From a checkpoint of a small transformer trained on Wikipedia.
Size: 11 layers, MLP 1024 tanh GELU.
Architecture: learned positions, tied embeddings.
Training: a variant of SOAP for these matrices, 3521 steps.
Each number is 128 + 32 x the weight over its row's rms, rounded and kept within 0 to 255. Layers, rows and columns count from 0. Numbers have three digits each. The size before them is the row's rms in percent of the matrix's.

# q: layer 6 attention query, 256x256, rms 0.0761, rows 0-99, columns 192-255
# k: layer 6 attention key, 256x256, rms 0.0742, rows 0-99, columns 192-255
q0 084:069124146177114090123098115111152178134113124140166137171095152147108101128119113212087162152179112124109129158127094106152144145183193121101145180124163064102157135141139118086156105112177120
k0 080:112100138123166055111134081115204135133085151158133105043132124087164117112112100127064182121142131144072089136187121171100116159138164098090163109112123093061095096111029055112128102126102163
q1 073:137102174129133147093139103194179113116057155190101151180036093108124140115143115096141120156134154106136101192127112141091098143173186149148145156126150170139118113162100072115130137118085131
k1 076:137069132139143110070134087146145148127108122190108132103140118085182124146110083165054118166184099143161110139128059125098152106092105115120170124142126104093099101105080118104174167095087169
q2 107:102094032129104144104123084130123110119129126148122080139103159123153122143132115121126111118193108124070131111153109108164089178206134155104132103087133182100137137150144151107111088091113126
k2 108:129090108136170128115127144109185160126109133104145144160160172140091125144135158162130107042141123169076133139135149078190141154169113087166095145094136141155161112187126163120104092196113135
q3 103:128111106122107161069114094116123064077175170123125112080185112113124160108134111107167149113172170099106160159171104130081152105098094126127118167122084152139128142130153109110163128119148132
k3 108:095146126115089106148132150184157064116113073121120164135160150175057186131197107050130079127075123092124132156092133066073163104164088048165098137080127160130106139094098095120117106081141171
q4 098:127169099101130115134058071098169026120061160097067115114095156169144144138173126143142161151157089109106130120111090163112091078172169088077102117130097190085104135122065074136126110132109131
k4 095:160105099094124115110102166116126149083106097124127131146129123161086104136143091108159130129102102094152136132091190137166119101174125106158102105086085117149125112098180160180101123142161125
q5 093:175131054147076128076152107061100101140177117137101139118188122159117092095132139119127105152138105099128136080148159119130174113158174165163136142156071088139113088088087191078172211091163141
k5 090:124089113174092146178105157171118153174155148095096125092120172098179084126125106172057116166106094143111128109120090080143151122072168165125149161131115138090169077129142130178150153103144157
q6 097:109118138104155136156127073122124162081110093189109137122118204208137189111147162134152123078150188129118120114092105138079057099079126180153157134129109106152091179158149100202115134128147049
k6 092:166166126120173141123095089147064144090119216095139112135122107150076151150168138089125152091134180064164151107129191145146079079138140146084090119108135108187147156143172097083067110154146091
q7 090:126133111076171141119139132101142164168061119120154110137141115158120142191153112136094128141132083151093086126111171086178074200181115143160150081141135164167098128158121109174130111146109140
k7 086:201143093111130165159117126128139138114122155163160124177096121210090059133129174154123144130128108176138086105090124130153127152165094111173152160176079132141159146172169098132109149145160178
q8 070:064092114143136167119077157116127082149145126124112098073125104135150134164050113110064113153104151153145125137132161093087150180170140089102134137112136114105097132086197082101116083077114134
k8 074:108072150126156128125147129138128172144130145147117098071118115141217077150081115145078102162153097131129108109155065141127133206066071147143190118113136125102131058104107076101166130069120159
q9 095:134085114091101153116163144108131183109067046070142142149086144207102142093125089189143142148133118175135130132124159112147109135188163071175118153130154075120163117165160157173094038124111138
k9 095:117182098124139133195166143116092101131131181159157137179095099168069080139144162115185154077142162139161116134062225101127130100182152157145084098143152123135113116137174127140121164178132094
q10 112:176090163117142089156081178149090160126086129160163137151175075111110113121129131097131144143151096170152102106169145116183122098088104182132082103124149168138099106141106132111118225105129112
k10 102:161145121116078132125168158128103091129145146136117129104128130082110189136136102129161114140121121069100175108133108114136148014163154189145117166126077151110154124170133166089154141114122115
q11 092:156113141080158170105165128149094083107129169080166124176153124179154126106167169105156129117141161092127145167126147068113087134122093156188173080139135174187157116178195125125069160126117149
k11 102:142178095170136152152139159161079106169133153147177136184150158125091155151170126080149122084133132097142188130059169029109134076184110139190112168114142123163130165127189109102125128130097105
q12 087:133096147094167071101121171222078134147155109122131090144117128147176121061129078170141170186111142139134131143154107131150085120116057177152157142128091174179105134152136139092134122135158151
k12 088:170124130101104073162109170115154071081141086144125136112136168074132115153166100115210098145120119104104173138093141146138115108160146113151103104151155184156141129162092133133150111098150175
q13 089:111109112123101164125154138131097102191125140120130105164100205150090104153116142125101097116186118096141112130121120088098127164152109131147101184134172094027133114137168163127048067092111119
k13 095:148135099135138147115167156109211138112102142121146102094117151130144133100166079146114096125113128140077164127105105096092125119098158143208115088093105155116153112113129129112164134141106109
q14 095:142165182105097174089186154154067147127104174047142104092075084143114077101075101044112098136139097121099137094155161160097136127112187153148121136074159053141096105145126091104120062162127109
k14 088:067125153096134120125116176095147145101155113143079147064093148106166089098093103101078128173141069160085136172153087127097107133117104154120185097190148148099131096099114102154190126092096140
q15 099:107173198088136201220198157191081159162122121123159152114098127089143088135152122080112110093118100121148129128065110084140122092093131165115208162077152144164133187150132133119136102109078147
k15 100:146082153087121091123119144148203111121143115157119159051094103109153136094077153156097116165119099125095111146198050154087095112073124123113166122142124138095101159080042114132156135087144187
q16 101:149091141110128145106127101143127107074103161174152116148137172128148165145082189150201171073121142115135179140090091118140094059065090123096103106130116185184179108140131124151163168145151132
k16 112:148150128112120089088083086156136124129154117125114170114125112076094113120143119105134085068131186118108102108122104123133091101118146046105060132093150132131153115133120133157069135118145126
q17 093:150196120159091149071141179177082182100198104105109112105115143119112161097152149174111116179144178140150156154130135115173152142119102185161112137077097067149113112143143182097136199110151127
k17 084:094104172153113086163136169148157119097161086103103117127123127102194150120114145144083084093106076094144163119129083139128159142089170174145130144136173096032124114139079098142185133096109121
q18 087:156119132114202124106151145142105144156127129091103124133144120147133094105106067131131147152159135163137105167085136085163129167134148179112113109107080213194042113093154155116161160143139179
k18 097:173053175089072134140118122131179108131095098137090150094124130089119097150119135134120142122092105179135117142145115152197221122137135123118113134138104130160163106185092134101081162133157197
q19 106:155117129139115113057130151127093134089128148065137137083117110157086072125125157069157106198083152105151114163090120094141145127099124154150146153105111081094102169129111135109071117153139112
k19 099:115137104169083150104134085133087171128154146110059137129194111147163100134123128155095105109151144146091131134119108190105136132104141199163118122122159067112116111143093086173128169118193113
q20 099:139124174148142136155081125153092112109155124146084128152139097121099182114086136131092113126136169156167129141139118129091138095113136150163091186118138103103096176075075040064171137153170164
k20 105:153130127129130100093157081131054122133137122134112148116131147192147186169174091109144093123150137127179187077129133139087101149207119110149114100044104166235109156181154118105099145086078081
q21 085:124146123140119133118085180112140112148124066096164097084090133108172131123132095197121185152103109154089136142082151149132125144150122125091098072131085178198186129128194119119128112141152121
k21 073:134169114090109148183085126101090119136121110127108100169096138136047128123121133093169143081114119162159131099111200160205131094177154123094069154165095127197096135153122095149118111153103097
q22 094:124154147121135165122088172097129146166149164110136131136178139130090127085190160135122142146148145139094140159206156088120158128134103108093086121171136085133152092150125104139112154083159164
k22 093:150200119150122145161134097145136132057140130112138116116187128135137198122106079063106099085135110078126119142101120122137164133092148174163149126091152159102064153115157141180089131120101097
q23 103:172121082115078152124144110120126168130073140158115092166130071142115109125122086171099092068167085105154078128147114137144104078109162099178093164129185109095154147127143164125126125104117149
k23 104:119197106137106058151170123131151131137155179105138174063103161164094145118122162216087120132176095168108145147087131138091142123174139097168108135070095134101129131137155162187173138125132135
q24 107:130127192107178187129147178182078186119063153128133193112102130115126126097103094102092112076141112104156141164087133095116129115057083205124097110093151138191105141152090135125132073161108117
k24 094:121110171107150126129112150121158129117108105155097146055085111084169134121100112131085131180146081102085118182181096163058142130069113173114140127194154151083128133085068126141164108054129152
q25 084:093078201077170172148177105176100140101168149124133124132093144140146188117144188158093115155156138131173148124130136121135131125098075136175144089090131103126195132171128148153149133127112115
k25 075:119181077131118131164102196070120079149157100146176104151084135117117157071191128113230188121076137124149091128140189118094073071098163140133143129122106134143088166086156131131114111146162131
q26 098:199113107182060106058182118107126176158143078126164098077108127112126144127125064133141072140139171117095170087129181169146162088138114120167097146138115062132164070145169152134158072121130097
k26 086:098191107094103105155109128127144087157158160100131166163125079151060099139117132116134102085138176121157138132097147077091105103151147132146083210133188140137136102135091135106123125165133103
q27 100:094135150066142058146112127106117053179126166121121143199130132156148132149181130107143136125086118139113094142170116104131109099105118148101125083120109183158090127151139079124164146119177156
k27 105:190104149111152148081121131083179130088125092081133134097153206085122105118114117124136199143118121141138100124087080163178106127122189076072103117140130179156158140123149128144096119121203181
q28 095:135148207101138115125185108122087053149159143116152133116154103127160070138108153114088107173096135091143091119113126100126159116135080108178186102120120126130179116153133092097053122128143112
k28 087:104092121072104105101118163136158119137167097142096057064150145100210132085104073111110140137149115155086086104165061111102078123084145137082151141119126151122160160054078102147166091084181145
q29 095:152102115115125138109121149141115154181108112193123118117080160079144110172107113160134166117092165105129164085092097172124157113090084138145106103120115188150134120149104113114181111144085114
k29 095:135082149108102134112109139109123180095151103139069136082129102084201130140099145192072095171154087145147101087179063186112126154072127111078159164148143113116119095126061123127164120078159165
q30 091:097134136145073104150099083128151123124200099092128125161139158157087115161172199139165187115120124094127132155153137139124136098077060126124160122108165057117179144235138136176129080130145102
k30 083:148152115112141166145135108094148108120130145073178156171146117173092145079159141079201168095106185091126086122115205133109095118132157134127082118140138125097107181118154143122084112180168078
q31 105:108172216110203153184138112172119153118116172132166153118125132080098136086185089063126115140086104115139097159096136107136111074112089175097098085130162148156179161152141154116145092162120124
k31 099:124141162132128162149138144140111107115098126153124102145046121081156165114131127162101120185157065119114136168127111115069137126091125191152153136141110133115129119095106129110160163051092091
q32 096:122114122112125157150222131113128065159176141117160067071136130121169100125128042114121111177108176134112105082104122126143157134089141102094162150183067149167149123080164104110099158110141112
k32 086:102116117135132138142150164105118114180161153140105105129159134125104183105142169149093156156037169169155083069110087156139148177102192121131132139132135133185129165138156096108125067147133191
q33 108:124168143108088102108146125159089184122133144122155174061157076100108061173116136078082138118134102072105175126092136167143129112122173177161145166081117085133038114158074143083180109131091131
k33 093:127090168119113095137087136080167090118136096156061135070137150140140090116119110136106135167116101091153133181138074153050139156137122123121171147180160118100141136131077112130137091076123181
q34 065:107131071193031092116106071159165128129134091125123115128104113100147155082136084157091172117117096126121170116146110165145174102176165087145094152114098161059180132136098111063131085115145107
k34 070:054077168161152081087136117155180175098137117132122128077106131139203135151076187169110088129145115110092097127168092157089109173067104116110163130115187096070146093106092142111158084105125139
q35 078:138136101167134170130110160162098175107124093191127099091133103165125130057127091075125174097117149108147110118149171137136117111137150158134148175054181115166115163117131125131082072109096095
k35 081:088105166150150121156163087169145157143133174135117149147100140109181122178115143113076114106176128143121163160158082098079159169107070168135183120171168116100141123158101123046153094149081129
q36 099:119150126168120111108058144161117140085130174156100104148152095169099130113141150124084130094134100076156120206157170136151099085135077127144140079069171161122157143112048107124121120123100164
k36 115:114123095130161087159135113162130087152126041123099106180108181152195122121108101095151088079128101125101163149123106073103169127156065189169135056197120132103157135137128116099168132165104105
q37 099:131060101050112147125132140096150097167107110176140147129148137175117147111120120130127132113179157106093145114131139115097180147120169124103115133169138143162125103094077133120142142088104157
k37 088:151149046125070164159112112110148113155097109176114137134146120152028123101205118119109131118117167149134078133135169066162163107163142073170087108108088171192140124142170143176069145168127197
q38 072:117183177104136145130090192183096133133192117061128091126116171140121121186129128157156126144149135146098167155084092115078096188113105158121129170136129056118114154202136145168095074119133101
k38 080:149140141098121143163101120087113047080143127117117121134148107179060126127148110093175098082105156121137142121159182146158108085165154124151075081112102159175122165120101120191106143150162116
q39 098:139172152174131085133149141112172092145095119087124153201149139136108145139144090150158111136120094119113088123107167148168179051158140102035094145127143108122177100123141156132054116116164098
k39 101:108148135121125148154136105132177070109134154160144120155127110151100096104133129115160180039131169142101142126104171108114125126147137131164064080141126129101139180080142122170102136162107091
q40 092:158095089078151178094148145123159118129183119118108147160102110160145176149056154097160142146128159149113099129164176138116142124109117103130147082128120114155149143079149135195159086131151099
k40 089:111157091158133154149178172146086133183115138124189151225119130150092157110166158111165169089110169136147102110068202074186136130187133118167073108119129134169138131169219134129089134190108083
q41 096:197166121098129173198166174164166169167099085149070148100115138139164201113088082169107091131079115171141069151135159113108116128129128094123082138161136143159121103067130124121155160139136151
k41 106:136135140114120113163165171157097160158176110150153127127084101176167150129109112147097097135176104121156169138109135130135165146130102159155143134157115161159114155130173127161158150050120122
q42 103:111122167092167160141166188192081174146075109100154086114097124089132089132124123156141142112117093126121116084061132106126113184100046191179135070138153159163134125174168124114113129171090126
k42 106:154115129142156139134159163104096157111129170191150096129099122116184156154104132127118100173152071141151159100118093122080137130141113156141187142154128098139149090151122114071200146101075097
q43 103:122140142114128121147089168157152137125099114132155142207135163156152166165097177141157124098112113169095153217131113099118105189107083110171100049137184144189133116167164150166079150116128153
k43 098:133111148128148129089083110156116114116120151173143086109185115123122149119110137050137123098167137074112158134133167106205169095186139139092141126136126148157158144128117107154146150126158127
q44 084:138077138095083076135127053147114095070105197107093103104111131189151148108092149115162148097144122102145150112159153173065173040105114082087100105142122110143168100176144120139120122115112154
k44 080:109191101103113173151125133131093100109146135127150117166150149169071114112165106106182150110131157122140154150078209082148111102143146112134041084112139170147163131087174144123095103157152095
q45 082:166112106141117145131175188104152107173154080132155130101154113105107112140109133079144073131094127178077094098152189120170133152105080125135161079138102104175100109087113124199134136092132146
k45 077:123153088114098169191132143098114110156147123096156158204145120129055157108145168134181144102085143137135097086100181110203134113177128139130099143144100175170109155178169152165103153197119107
q46 113:126110072145110108038144119109098144078150123135149151172135146122120049164134171108127145122135129136171159151095128124185116116162157196181147117099102115112124116153150189135108123135148101
k46 112:129121175137151119130088171148169160136125141105095117084148156105201062143099146147133150117141105187107173148096108117170097112120166117120116138143184132070125097174102154120132139135177130
q47 067:107156186156149129171117123116097140157107113121122084117112098156127092096089060128097131146101066138129089136166137115158134141116109115075121146128156127137132149136109060074137082175128180
k47 075:096094149123135120133160111123140169114127138139107091101111144094202106143113158170060124185164086158101123117158071146081142185077091190095188129135109108082130102096129095090195132061138128
q48 094:170063091145131076164108101151136152124109124169088097092139132104173115121102141177158136112137112132159098078101133137153119094130133121113116107156076235152093147068117109088163180144125116
k48 104:162072166099116098078140088163088191123161168110122116100128141123177154172117155157091100138132147112116102056150105212175114147117104134111136156097123085138152122193133149061132123128146145
q49 100:145118149125224119116070141152058162103149161151138085094126150125123140076228157118129142126102169112142140099099154092112133056145101167118132093112108145112145151144128155102114126113116083
k49 107:130166171169174147121190123136089138115129205103124090144086125100200153167091088091121105136133093065130164109128135125130073105119134190158152111122146104113167095123110113083132116092086047
q50 097:077153148098059150091121084183111157082106177135109120094112127145078104128118122067127147098139151093159193129140083133057156084113131104176115183073175090103129152183102088122113043157123163
k50 097:102106157091138083094117087122165103079148091104057139074140134138171118093129099114107084170141095115107123178164082146079106131087095125100121108123157144064138127067061114134165141072144150
q51 089:097139147104149186206103095132108106077164144128152192162147127146102180131170142126102131096160162114155158108128122115093128077110135100141127120157128123104113183083084122142154092108059121
k51 089:127136121143142155174158121143089068176105114125165162179105121146072166142174148072182142128121135090221121123109178071084136088128116116158132110115068134153129207074178163108088146149100150
q52 111:150112115170121131120162182106168137144138168122170134162131190126159167129088091114171111172160093148060107138177090098156108137151105147120044062139136087102158157137185177118146176119162171
k52 101:129138125132114104172116163141185104160153086135141173128155141071080151117145199108132137089117103137098162145110132094157181128181157097116110108152093186171120168180110144175144156172119138
q53 095:169109149157148105156117107097093078081126174153090150181164113136159128106115075125100124103122133100197052167117105132131217062111148072102110153149091146117169119062093099097098128145135139
k53 092:081116160153109155104118155200118131168091148175124076118125121134143149138124112143055177126145153130113085142111158074100126113086140123099125133068128185133157128068126122115121107046160117
q54 101:160073132154093134125101057110130118098107081161154116074108145128141139091080152185151134148137146146087135129141130124142155098132119115131024070161121129134173145145154059101130152143167181
k54 108:135208046134127117152133105132033122138188145147123100149127151114104159138170107082129117077123146132154156055102165115120098123168127143125082118087139145204106086146151088155118153122078087
q55 114:097068108147137175075115089148129173103138134111142143111122120092146097133090137111093151135134155105121149070113170133111161121129105159104096124108131131095128155087151127116171094210111096
k55 106:111096106138132113119156139141113189155098149127168124097070141142179126132101105176149130190174093155145121100160105154098054191094085126159158100145147065119110089151113113065134095100083091
q56 103:129113159098142144118159034091163059069134149061126146171121126176112151143126130061124120138153152133095119152191169115108145117169145099084127151161173070109174130132144061174128075147146140
k56 094:101198082096147148130139107136113088158147129080176156154138126153084101104152114113179169103134161149124115143121189073129070101164107117156102087096100126151124172079192131143083123160126130
q57 090:144149144147112123149124109097127086146148126082101148131159105115098098169108193174129090133144095171121129147142130138081115150125134148125154104122048044122124126156131122161136229137169114
k57 083:124108146164170142164133181150111170116164154115125077093121107106185106165098113139075164124088114120104085065114104156169130119103166139134115136112114133030108079102119093190148169123138100
q58 067:163121145091151124128190116114167108116138141129154159115134121118152145155147167215149082124110098111118163144094103122131119142122095131157164088225082164147146108108120170134157177137139144
k58 071:151199090134105147151133155131076108148118117145154132157146135181040179099191132084175145099100137133145131114093165132144094077206141086162094127096112140175096192121160140178079141142150153
q59 085:106139092157077168154105120070185102112163091120052132114145039148109129143114106051105139123118128125105107126172130139098154171158190119114171220098161084088075089075087106140077073113109136
k59 074:051049121125141130106144139147166161131123076150118098142122153160129090103124094146080105171140095152127133154159151069114168182104019151140169091147073158118122104096127145088176129088150173
q60 099:157093075154098116155096085178145190105126092215096121068066155104146151102108185139120128139152164088145116152103076137161078171123160186127105153167159125116115200131143131161138199102081104
k60 100:137123123111111074101070061145106144062102126114139144127206098179106157151139131172118068081178174157157188133166153201110057136085117112150064123083117094156112114158095128149071121143147147
q61 102:142129143146203132141171155147143168111133144090172150170124170057137062153106065124138096131097112137140128143099131111172154091111101149095038075152129154107139184097169103120169144214141123
k61 102:159117153111138100143155157159130111143126112142134112124106145121200139157119105166128146158151105203142192134107079115092145102091130150121154127131122158130127119153090093062181152070100101
q62 086:125187173148107074124103108114149094118113156118113197130131121145083146104139091125144170165165094113110143200157109178119189142167166075124076108129124127020130162148104125119141055149135148
k62 096:113158130105094131158159166127150087108086059119134146167181120146070160112167112095171167107097136135137126193110181103091175101155142095138106116095117160137075203089130145129119099143158126
q63 103:144138151148134129132193130181177127136096138118084115143090045080142122137100112106122100091110151169122122135121140120149114100112196155096164105038111110168167082144152095172084138134099157
k63 104:152106143114142130050076154102150118154106090171118162138107147132080114111123136143153158069120147158128100129128162098152154126156123105136077108170102151093147137130120139123084179163128149
q64 094:076158147102135187167174110152170109107107177118130162094133105110129102172076185089104117081120101131179151136104114155098058115034131141066170148105156077133098156108107100180131178152109111
k64 094:144113154072148122125064139123169124099156077114080124049145098125189121084109116163115158189116114158102139158177062180150130124069110148078150120159138158099094112120112104180132141098129173
q65 095:125167124156115126090115140067138131130136151088129161153195110140116140168119126116118165175143132108122160126155128159136152146202190051127114203111111097057157119082102163089093097128134138
k65 096:130168091168090102139084096150091081136160132106067079149177111110179087125135123197081158132095166139122152113112102119126096098136139088145154152176124130127084125115126125143194100092138127
q66 074:148099170097179124141101189187105233104052202188140144124114191122148126107112121175156125068167078112149171097097089113158105107100082158137121073151140175185114131143167156140120139121073141
k66 065:195168144081101112131105114120106098128086146170149160162155095142031156158163121095152102129148132094151135142109155148142127079165143105103113164121105084166138168142114141138105134153144107
q67 066:129179188120171094161145186154100143170149161125143183126181125084137076128081087142114131110095096116139173083114118179116146134112098126113109138152140056157107119135113147104150077121124125
k67 070:141179140074105141172089142078125044124094111111102143133160100099035148098175086124170175161104152121159110170187159141154137099168200097128081136146128155173119179130135150172118117137158110
q68 091:113118056118107091105094163120088097093227104147128077087174177125190111117145113122159149178108182111142137106135098137171174152097052133154114127154116160118141158122176171112113093137146134
k68 079:142126135144102153120112172083138127147156118071161129174179165127114177088180189090185135118099112124108170107110165143171106100129155172118086121103141144189118150192138145108132096137187133
q69 107:155145106159132137108106195110142169110123138140102130153149143106171135120143099161102160111146170076145139156137106146173208143100149109068092134115152133155126090092110134036124147142132158
k69 116:126131130110040077095062124149150170114124098138111147078179097141126151104132128140119116112179074142121166143193148129140105141142116060087164165070109138131113174142042151163138079075196174
q70 074:119146129172048089156130076099135059115145091094097117151162084120107133134124144072136145100098134127125140080150142186064166113182161066145135176079154055030148101110079097128156123160123117
k70 066:063100119149137105089139128165153128121157109100138143116092107123209067137076095148124114135160127139110124118124080094083071146060100098114166092105142126061126081098084146085161131130116120
q71 112:129136121131066096131152125100166121125155163111091114079127142170140164152126131191143102136179115085152139147172097187084119132143129072180117165178127084135146152110090120120137162135116115
k71 116:078152110163139130170139141149087115145147117093105142142183099194099136110194147091082121092106162129098120140114160165119150124192125106120130098107160122137115153081154103196146123132145150
q72 097:118141123165173124142144141104116115132158213126156080140165128122105124127144093152163100044143176093119163107141094110078100159101081143135164151132109093134186128135095104106142111138173152
k72 108:107149148188144136116119114118088154170142174129161117159149144078153168158116186109054088127119153144082096128176072118096159197150126084121135147098134069127158192140111127125111121110152113
q73 104:122104099171062070101107102046155157103173103172088151175113153148107166160149101109102107143149174173111129117187138135134153114187163151127126145131111100069134132083139156125124159106161103
k73 103:100102184122147152092106118181125158162124084088100160191113177166124092099144195164128073091142151168124135081133163084179143113116085104095059076143102131114115127167135138079090151157151150
q74 084:084104062109074094104085148140105147115103104137128129135125152129103128075150145114115141119118108101118074145143107106104142118168209139103121133157123122098149160113167173146138144090158196
k74 071:107093179174159082128160082167176119112135114167124120136096180131139103110100148062110075071154064150078133188117123122148150108137121161102093028157122130074155119161097113143173145152069079
q75 101:128125152149094131146118101146103159124161157108093117122102107074101073172111144129133114122115093167139192119116147136072140077148142151175114089107080110111143116136100108122169132161122129
k75 095:134094158119135152121140158148076148129167135123087115106083149123181124134094122178101106197140086131125097103154097164152152145105143154094167117140123115100103067115077120117180156078129112
q76 106:107094110073177128116086084156068107131175127157128187133144116135124127093189120091114152157096175094156103127131102103096168106093140186134192185114103164092110159106142161113125122086159115
k76 102:151108166137087120108156122143169085140145110103108131087116179096152160124129088144154114155120135097126145150203109087062104082102169112139107152092160145151131120105080128100148065086152139
q77 070:150103147135082130140173068128144080115216136106123102115174096067138125172115201048137148113134153122150115114133123152126146117067092064106158155070117071083102120150064082148138084170101108
k77 074:121133090086110163129111144088098110114143110073165152163146127156067130096150134149203162142075188118144090115109215118186077139110158099133095149096110206154127164167158194128040119162168107
q78 098:138132119129169179159066108137102149083154165158108092091117169104162126141143078106139101125069090170093118093140139086146099110129153134124097036110087172142170197044185137125180113130108143
k78 101:119137135121117120123146161142113104206193140099142123188006181117118108170045202117127140120061075119146082095126157152136102142102123153081124117210062170136145135155067127095124119130168123
q79 084:161118087167060090079128127077133053112138134112102103169164083100136147151133133155163185118176111132119125115138124113107197151094111071164110125143096192090124058081140113112095231136159103
k79 080:092102157174070181088146165176137213127125117146140115112142140148163129094116157111092047149112151109114110058110092125108206158084094075140119168093114101066172125157186142121162122067151147
q80 094:151085089149085083083118153115109146155110120130091082140120126183122114142074126171126129115152099133148116080124159181130130128188160103190147138147079150134078091069086108117181156131106125
k80 116:114116124168149125170177122131056145164150156150111116200124130179133060185121163142097117074130135143147122062088136143160150128203097135142146115125139103154160111180165126050151128179105092
q81 101:182146112088131125109152139113125162181144068145159141129134168144145161090099046142143137202108111147111119132168151139164134123179155117171120141145117158165129106106126131083146095087177119
k81 097:165115131105087122157174191176126136156137158123118134099131153141100118121165144090165097139162127151083154168103143089166164095158125102133145153153129204147151090151090146131134122088145168
q82 094:170137073133132122088108128137108141109126142147163121136092137086130130120169071153117140187103132135128136131085112139154146135159160129126057072152063123096162145111156172090139152159154163
k82 107:135122139201116151144163140127124157172134161177093135176099117088142149138104163171085132112109078178154125094101056119132183128137182152142155187105141075147105101187105112096195136112090098
q83 085:095113133111121156128128152145101170062050098141118126144120141159138111145140134163143118106126114084156130162127130095170129103117113204112146118164181150141152153126136152126091121141112130
k83 088:109085168096165064089097082169191079122142112142110122109107134120177127096093103087082129138183096128070137142158100119071099081129086147085132093139129131097110124113061093134182110076104184
q84 093:164122154171133127164138147086124139103063081161129136141156116154105117119131092118094100116116136162159101123083146094202126135137135120116133117120178133121130116046116119137100133134103138
k84 091:101097129105131137098120062134114172169114160117145110121090088096203094170081173174070153108163099193144122084136082138140088189088095174091176151141107101116136115168124151043106152149153121
q85 090:151120176140149140115172043105088175082105181089077099102060143149069151112138137128165074096169122116146123134122131148061063069128162208133117177069135075154109125166103102152158105123150104
k85 103:135166156077096143133058148141129134058154127117067122096084121141123098117104124109051128160130119128100119201136130174130108088109101120110124098171111118100146109086097124192100174100167131
q86 107:078092071098177134141085108102139073160159146168123144082166163088150176134141144092128117178115148137129063104129115158123084219161115090131177100150103129114136151103132176173135124116079150
k86 118:109108118113135172144136162153104152160141065114145117144139107154102111128162162150157106169090129173113100128186090128187121162098066097158115117136086145158110133080084117161132151163154153
q87 095:064068111094127127139101136145154072131108148140155145183140135193164173154066153113080163122151088090175091140142116166123056156114113136098157145114179165125097149125102123157117091125152074
k87 087:138111072121125089107089140114151123126111124137173166121169146125062126115196132178215171122133145124120089116114183152159125114137141052122119104127085143177138127162176133125116056141161150
q88 068:068148147118166130148170049136100114133134186119131119102134171106162118072133130118097099137070112146133081105104113132110108124147105140106163113144088142104138133138160079101099133162161133
k88 072:166198087138133162121130119117038125157127144108131127150137183168048145105171125103185158122098152144145146106114180137141063134169129113151108132113106144205112164131186138113066097154133103
q89 096:146071085094067092117122132104136080163112083155134093138103073158158130127136091136129179125146125123070117096194145141116136165159171100152121153172175139141154116132170134146077104073134165
k89 086:113183075133136141135148138126119118133106127133163153193156148152059118109142144100158092075142133179117162124082175050146126112190116056150060099129123179159129130135176141155132115162135141
q90 103:108089177136149098145142118117094154135136177129135085120048125114139092166096137159113095193151080102160100150106047082193145079175130152143139069148104115085174173122123164062185166085133175
k90 108:134124141115125071126115135115177096161170056188093089113139161094176112111110108173110145081088098176072119128151116146093083124167160098080119105090119147135130126081006094171142113141127107
q91 090:064119104213093108147125102116182076146175107101102114090154112077119104108123188148116149088173160105136146128124078161106141134134124160107147195085079085022129139197124084122129162149160106
k91 091:077100135140148086113067138116183162064116051128137140100157146118164168118124143147106095173089142126106125133200091159082107170086108059123109129090162164097079146100107148139100125106153145
q92 093:145138082095126105120144161193150098164125095118123159145125202131161188111173076170155147163130142097142124180101127094121161125126098123139086090152070212145155098152162191139142141119158120
k92 093:160105137142118164143190166152145069131125097118183130159116116107091127173127140124213142102124088093143149149092189114108188076076195123127022116140119159115169152084127156128124138147155145
q93 105:156181118152113122113100077111115134089176161135103143074168115117100047165157182091133136100096133063157175115076156146157160076116122176150141111077098115151107139139089164132148133159092133
k93 098:124046177094098097136062139076173067142156092100092128142141124130192093121084100117099156143093132138168154144162062152093101116075150186102110166165148106086130162093066112099117135114197136
q94 085:095124144118132113163127134145100172124099127184100108098105110120145082136054142123080161129065075147112062070144165182137111151118120136111168117131167138134109128150102046130097069137105113
k94 086:129092137075121125124081116079107171104160125165086092090143142111180078123082122169103126174170129168113116091212103169143096152089075140052196120145092149137140095119089080113156120094159148
q95 101:122134100163114134137126127119188118147148095163081201105130110103099091139124141088105143156107083109144092136170133151174148188200144099081169162118145066125100132117045162149098076135092149
k95 119:104074108127097152162118116104132156130090114126132146206166104098099106137121121223116149166113143165131068157144163107145180169061119154109168181152093143088108136095156210139126126149172129
q96 089:130168064157143175072115198103161101145152108115109104170174155170111130120151163134101087122128134126159122151104123137157100131188129107146171174128120139106089086108075160077131151111128081
k96 102:115140118181180112143153118186080182145116159073134107160150130128183121189129096173063089105154109083121187096100129104173155163155133147176162172113176083133117138165204152123139122125100082
q97 100:157108123142138119137157179142156166144057133126175168138090092165157137136097109144089132140177107153121167144121145144190125156154170121156086068138150145169049121107134144111167153122095191
k97 105:166109124115129118168127138106157092181054085175110194119164097127101085133110145109124165110111096158172147165087098127172202118173118110119131193163179147159124141171133118141149145161108202
q98 106:154092142095148121114185152147099159161118130109172119122098162106153085122093147134178166146121113121127122126058154109141124126143075147145092089130122205185133121113136168123143112148119163
k98 104:158085136124098135154156157147149108129104124196099099125107113075177130122115131149096109163130118160120145124104056116166160119123114138130139139151158115133162084155118108086192164102089111
q99 065:143107115179103146111117112050196132110119089102179108112109139098111071123149165096151113148121113129097096208130131084113122097138164138107078098117113113113153157124099109150153129148181161
k99 070:099100150166140112122134120169159172136135129127100119112108116069165111106105156162044117163159097123068111123149074143112154149099099160114159130129139138058110072137072109142153159081126130